{"hidden_size": 256, "head_dim": 64, "init_std_qkv": 0.0197, "init_std_o": 0.00349, "init_std_down": 0.00349}
Each number is 128 + 24 x the weight over its row's rms, rounded and kept within 0 to 255. Layers, rows and columns count from 0. Numbers have three digits each. The size before them is the row's rms in percent of the matrix's.

# q: layer 3 attention query, 256x256, rms 0.132, rows 0-46, columns 0-63
# k: layer 3 attention key, 256x256, rms 0.124, rows 0-45, columns 0-63
q0 080:144118106119178081116120123159138105129152152147134107079101091140145118103095157118125091130113099106143108159124115133111125084151133083061146123137134115149124115120097141093112170141178148
k0 076:096132143149112154071138115138144109136153129094106170151163134120099102135124162119131157108147159121135139128138130121150167127141133142125117161089064149160113128132131132145149112160133109
q1 081:149114082127161136144133116111139114091123142125087141116119119140108096130124166165117143135124153166116122148093126099129115166096128077116151092142154103101125121119141164138106136129093144
k1 081:090119135125130120085094122141138150097105116125121129134115130116135141127149148107132129090139116113101137101094153148109134153128143134151118081150158116135071163125113174128079166108111136
q2 082:141165106154159114178173130136148101156092141106158174130097138151134140133122131149095113135143142107158167127113119140093168109125207093144164099139125140123127119147144134122153127136147165
k2 087:102070148110129131119129116113100137135159159136127173117138145166096093149134123114168133115145115116100149122105093139125137140085154149138113120128097127129098111136132143087126113130143095
q3 081:096097141126124165112101169148127129099088135115128090136104136146125143139126163108132112125134105125140072079124150116117126114118168122155067143128132099175142179127112126141128106136172104
k3 087:169182102174171123128118154122127104115105129146165126103139081152109121161134153065141101107170118114078139129115106129117139056119112127146117149151137155132129112123134160119152121118128161
q4 080:140131131126116118124187181123104128151145152123146137132129125156130146078131132078110146134147143114122157125135124116117132163125138144138115160133110131107175129123117178134111111102112110
k4 081:148110144112126129127150164098139123099142135148119187121117132117107115185135117113113119121145134119126106161066117169135137124103108168132157090124119108133136179141140124134115141118140141
q5 075:079101117164157187135154164134142134118153131108120144141127125098122118137134156122107176100093157116140132121148134136126122142126136179152114114143140111141157143095163129101127121140129147
k5 072:183155162087141129157120120072127111087110147156148160113098137126083100087121152101185098111170095151133125135085066111108146128103136183140153148124197116107085099118111127115121136095119145
q6 079:146145124140118123143124113112169158164127131128130129125142151148154149114110100123159161173119104113078122145122151081162134138152124125119085151144172134138138117101182135149125106131114125
k6 081:171157117115115134123129125165123147110088142142115133118118124154144155094118112122101082113104122138154120146101163136135077144102135087107166079137134160140115113145125130123109122139127119
q7 072:116095149091166132094161090132107115129172124121154095127172129131167161101135179167124164132181124145126103125125122143132100099112116118124133140120149113145157150131125095091154090108133108
k7 080:152162154140093143146132125139148095075172077100120122140147142128104124185134133113115145116177116140111133101093111120122127114206152138128088156147138124160117130112103126146133192129067157
q8 082:137097156121135128115083082089153150112149134153141100129078102145146131135145133129101107108146142128127130149141111131133144098134098156104119100112124169107132127095125084143120099106117107
k8 076:119128118098092117110148126122128129134145135097162088145104077101163092130115092131055190193106160137116131073179147083141133138132131144134097099148121122155159123122083121105147159120102123
q9 071:106143132150149144105143096137129109145150161127138123097077131087093110153137140116137164166149134104105139074099152129106129183159142151168125126125156167172121131164147156149136162136175154
k9 082:130081116114168108145194154152126131112081113092155121135123146131142134132154133114115131121107149177165170123126092134154120116100100133107114122153118110150158167144096137129110098105112127
q10 078:119143133126135130123122110104123117148159153082061119144116132093157141128130144099122076120134138138103140109120138144158113126125102161137089119164094150100113123088131147143152152161159150
k10 078:170150124124142140138138124157122124116123109140115134119176108101148125157140127106096139111161105132144132126160099087130112124092147146120136136155105109156155090156102126128170118141151183
q11 076:123162151123119156134149154160101104137131107103144067153113150162124130141075094091167111125125101101150131136140114162128116113166117095099119183098078126155136151155147111075102094150175112
k11 079:122101140113166140115121124120114058171197139130115080134140117109103098148093076132105163160139119127142138118143124080141124064159153143122109079083138104115112094112131078154131112144129158
q12 080:145121140125145143134106103120138140136151131143122148177102096130124110112128151138142153121144169136119137123165163115133105155123120130125099138112109116133112124144121120091143117112051125
k12 074:107155150135133118116120148114138131129137117139137094143127164132127129218117174105143124081138121105128134115107107113114136134179135169110121117105173163095163110128130154182109087162153157
q13 078:110141114138097139136117146128107118117125095155098123110093098117131123119103078146162097135144138111115136143135113138195137104118082055127132158106147126138101099126085146143128138097084106
k13 076:143113151136135144126118143102147129159100107152169077107099125125105145109126151127108129129111143097100123129077189124115116115102142145135118137115160083120156097173152109133120168146181100
q14 081:106156131114107125148139147145150116079133169071179128141171111152167167106108118133097096097163119143114123114124073142164132143138150159122123151118109140125127162130122143107154125161132096
k14 087:147157142168152096095114127154097094160119114110108107112122147112083091135132128112095122129135131121092108128177162134120125109139097148154103094120125118123126150148122090172139105132138129
q15 073:147133143141140126192143129127113081116146137164111104172127097134127092127096152099149144125156122103143096121146185148129139068112099097130141143139125155144159077141084141101142150076097125
k15 075:127101156138136133145139123145148119125101132152200115153114156124144181166179090138130110122055139157094108132107116124146140139153176172127132117096157104127104156128150136170126150133143124
q16 072:149084118156087151105177102105154078132111147164137152102121148110152094120149135136128118116124129145113216156134123138184133123164102082100130140166092123106095099140142181155152178136146117
k16 085:118098109133089127158105140121134102097159162127134085133175136163132122127134154119103090141102157065123113114128114116110106139114146137152120148119109144130106155086105124148102196141160116
q17 079:133136112115106161113107131158099168099174139094184145140134114181147117160085145114116137147108115118099109153092109110151150068144171110107081162089112140136124158105110110147110119140141117
k17 075:131141134128116087104116122165134129155102113096084108144104122119112121108121136124150129145114102108125149111164129161130124124091120090164106150137090190134149134136134145113160123111134159
q18 078:129131109093096129119138108116124120166127110087134116120136108111119143155157163118148128143160134149153142094107152137105138154143127123117133080118122144106081141117165087073180119112123139
k18 087:086117135139094159168173142168104141073122116130104143134106128121127134156123181158124148175098133095091108085109136159143090095141134111114110122173154127129135114130157145168093124157136146
q19 079:121179172105087099115155125178142130112140123132109086148146109140110110136120157135139144068168116155139106099119091095126133101143117134128143151153093141166181097150111121147128160097152127
k19 084:074080101104116104111092123123137116140082133131156118093094115092176147122123106111090104139137152133123155123074132148139134133130114095091120135089146115129119129092120167107132129148140161
q20 076:113130166165103142100125117112107118191125142225152085096142104100159110100142111100108110116132114121135157077150108131135122107130097140119117116147107108113143127135169146111126130145127127
k20 075:130124093109107158095130166146164099109136141117118115124134148126133134207150109162116084167123138127073125099155126131118070132132120113098157144114143128151111113106123142137125131135105170
q21 086:082134122150097139136167149157069117137144116160128087134106111134128117109132119111112108071097114131114108152130102086152145080087170122133154163129129103142112133131163128147120075109133067
k21 088:143142170129136140153137086120145122074135136158132132133134158107132113145111107123162119111123123092146153128111127117119137114169150130131104095089129159103138126100146126111149116146134123
q22 084:085108142129130118150120116165150104075132182174142078109136110180136158148133194117139148113079126162114122100062103152088121131139136149146155096116159124117133170134129102156109092106121104
k22 083:158136127125137138124131108117130118134143160100137141132174178133140139150099134151105143143117087121096092086133079144107135133132130136111147090095109119147109122135127142116137134157082171
q23 074:131137132123136116128139158136123154114126159136128079159101128126103144113162135133119079121136099128119107140161141106112136138129155132192136122184092120141090126150161101093162106092117125
k23 079:119089096101097085097140127131110149122118129100137173110163140124117128126116137109121100115169150145129134099101074130095122114142183173147161117175126146095123138123115126130120077130115154
q24 080:129138131119128165124151132121121146138121130112106146092112157139129102131152129120118108124120126131107150107111136129137128161098092144162133148109141148103117186087112174137133161131093123
k24 074:106139080131167103170143119145155195103149153103112105126114109119087156162115165137135105103099111119117140126119095106173096154131083093162135155123150148171128103122144147120123136132119134
q25 078:142115150128169136153134122126128121118149131166128163092126147106146127112173109105142111122128106101147131103122116138133147086127091127110080143124098117127145073122130128144125165124138098
k25 070:186149114173103085120159094123112134128149166097132125111121127162098089137099120150116150143134088158150111128110104119146143142177141166135151158071132154125110144108117099093141173133124142
q26 072:108117140113125135163157111106145100105141137093151145114161106153150132173131091112134112143102093103141142174119132164110105129132120124135137110114098163135125113122139103123166118124183124
k26 078:123091137119147162126170137162127158134152130156142084112154167109100132099128136138121155107156151115112098143159175114114125133125126099135090132142131161141170096138119090103072096132096091
q27 076:129125127117118114119156119131139105136148149199111137168100155055157148077118115102118126150053125130118128150158126121153150081113100157137128152134130083143163134112152139114092118066136103
k27 078:127145089129146143142144113149139105174101137138164133091152126126144133123109105131152114173170154088150119095061121121156117114096146119127166109089137140079145095121140105096125150128142152
q28 069:063093115128151151139107115130102115141141149131158102083131160130094113137109109076146115129112092138119127150131123133127164096136135124122184110079123129112092103117149109150111119110125131
k28 074:123096157142129140125112126145106141148144165126152123138142135161120091066121166124088061104113117137137109108141129077161069134123154159159109140167179102106108124124101171114148148111110129
q29 082:140163117146102104174124106098115162109112139069106149111190160141157156160170129113126171141138122143163144121086127150148135116128166122154144125115134101166115139141140156092160135074122118
k29 086:149120128126141164130108108162120094106092126068115106095096111180113141092148159108134127120166119113117151153107138163132121141166147119106144106125172110058075148102107152139116180133113130
q30 087:138168139142149120165091140137124114114096143150122154139157127123172133116133088121154085161111108121120121111165085127108145100134094175145171172170143103108124157113096122118121129133143131
k30 091:146152097176136132091138102130119114100127127071183156101167156114123189154119151134145095143093154141076095130160142096112129147103133146140155070123118126154105165112126109113132096143137095
q31 076:106139074127133138142122150104127114091163171138100124096131117105119158101126126107163114105106132114109116146129103154154115128132108092114161134161109095144113100120163117107109097116124131
k31 078:144135133134109177093130117104145096123127157125157126138114142108112131142097168100152124114107156130131114128079132096103082145128149176165154131143149175125103122174108123122101148147159151
q32 076:147134132132095103141129168139140077136133154159162162137162120149086103104131119159091114096116143124168140094158148145135126139126152083168137145153128116101114096131119086073091120154145090
k32 080:099146117114115107133112140127108112127149143112170076155109142114115133180158153137138117136120144142153135069154110169131125110142124148071153111142108128136099134124109111150152067188085101
q33 083:124113099137170151103090141118115136164116146139152134117158097183182120125080119119100167167136128117128128100107135128139149128177139103090171136081125141152138132143151156176145101120105134
k33 084:194130146143126143087122137106118084165091113196118104106118126143155081141118119132143092184108098121155129164166169137120098125142147118142067134143146129104148121118125075166181181132156123
q34 067:135091152123137109149108144133130149092100132155114100130083128088122108157136123103138146144094132117146138127148169085140098126086119128087146154159153083168130133147130153140156119134144117
k34 079:152162142127121152138151118091123131147131057106140134136157111140106142107099108098110167170119139147121141180171152108101099101179106124180140143090103135134131131150092145103122095140172131
q35 081:086098121110094136143131093131099160123139151140130131103107182188126127173093182105157108123173140105135164155133106101140186137147145098126114100142128154096122108165138102111100121136107126
k35 085:141164165132159154173095146132100116153109099167094131151129101123100122124141152155119156139143121108166102137121145167153144111117128107107077132101136111137160147163120190108138107138097122
q36 084:157119146127118175093132106169139131136124128159096168114139128119119144158101141111119144155118115138085139100142197124128070105132124194137129125131106156109142123150127142124156109107139157
k36 085:130145161159118116135146115114172135114126105151148126140117168121148091142141131123168127122129150115112144155140138153098101133165135125119117125114170131094129158138137167114080169141131141
q37 079:137088115124125151177124092155138065205125085047155193107125126115122164125108156201110112104122111121134109092127155149123112113146124123157152115113146109108072123119115097113164110144163119
k37 081:139171144161119111118096114138143124142080126161083112150128083128178129134153100132125132133073113136133082107156116130121101130154100159106107134168148095149139131139129119151139131126091091
q38 075:115126132118095119115115175072087080169121166113148100118138124099152152113104116113102112135088172141127127141147164150121116092098126138141147133107128096087132089168155135128103119120150163
k38 075:102106158129110112151123145141149103134125138126128110137133146120171153130162114121131149124082120111109130095157154132134120099111118153147128146157146115147080165179131091073152072164142130
q39 084:116170137162110099119159169129095154152087143148124091114128166166142133106100109122138134145109177145147157116113148132151175134098127153103142155106152110088150130091123133143119148156115111
k39 080:147131125108135136132143106144143134133088109150133150126110132096096156133150157145103107131119131092119112137127132084128120108153156081159113133154102159116096153115145137126141122113145146
q40 072:134116146106125146125140099146148123120144135117080121133136089191143124150145098183085102086145162114114073128122129107106099098095169122136105138132170122109120115130080127124125150185138118
k40 077:102139142122133106112081136094105103111147125140119127109192150087146126145125114142114105110174057123122126122186115108125144121146131119169120095162127150118123109125130115129161152187142120
q41 079:124157092077156131133106112112160111127145125126136128148127116113118170112141141122158172181106156097136141139126154133147150116135132117125150104147083131098095153127142126124171130154114172
k41 082:114126109097123136124126078117164136156101124116159166133107160110162130101122136150179149100134181148112149118092109083139107147143158121135137122132111162169129135131139108131071139143165080
q42 075:114139151139143110088128094118128110150181116069141103161125141137139138147108090127128147136150112123109088148177131120076158125123123120078095113136140093135122101124135121122137127126178088
k42 089:132106102101095083119124147129163148079073141140126112105113107182110104081133146119121158078141125149146168131143108107107126166099141119135111178152092128156141078168117140112076105127128111
q43 079:091195104117091105153148135113086119166169127163156073127139121104162115122128114113163128115138136126150134162109123119097107130128135145155145161109104091113176144114114120097129112140154158
k43 080:116160118146176116121160164107123125184122134161115135095107142095087111145141093155140151114101131133087157146155137122168142100124105137122119114118123133130153117119107143168125120118139158
q44 076:072141128152126142146179145108144136120112145144157134135113154098157159099130136114144140180104129099172152122128145139109175135132143151119127101125103131157135123135132122175174106125125110
k44 074:137099178099110125110186139149114149132115124117142115114128112117099119168127164137131120126157142100149122175124089112108159110133137127111091131116148166146115129112136110104100103151124118
q45 071:127116105094118134113151124067123174134119114140168098066130158043169112119145183120096093145124114129152115159142132118121104070158123165096144161094076133112101141099134126185135108147132162
k45 077:119144159134115098147146136143088145140150136096111100148137079169137114128098135151153144099146119138122117083126136126134091132136104153099152095082115119163093157178148134133148093146171132
q46 074:083161117124084130165157124133138120125149128146136136165152064138142101105171128164137156112121129131156097150144136130140136100112125150157163117183116123152100109111158099107144095128140153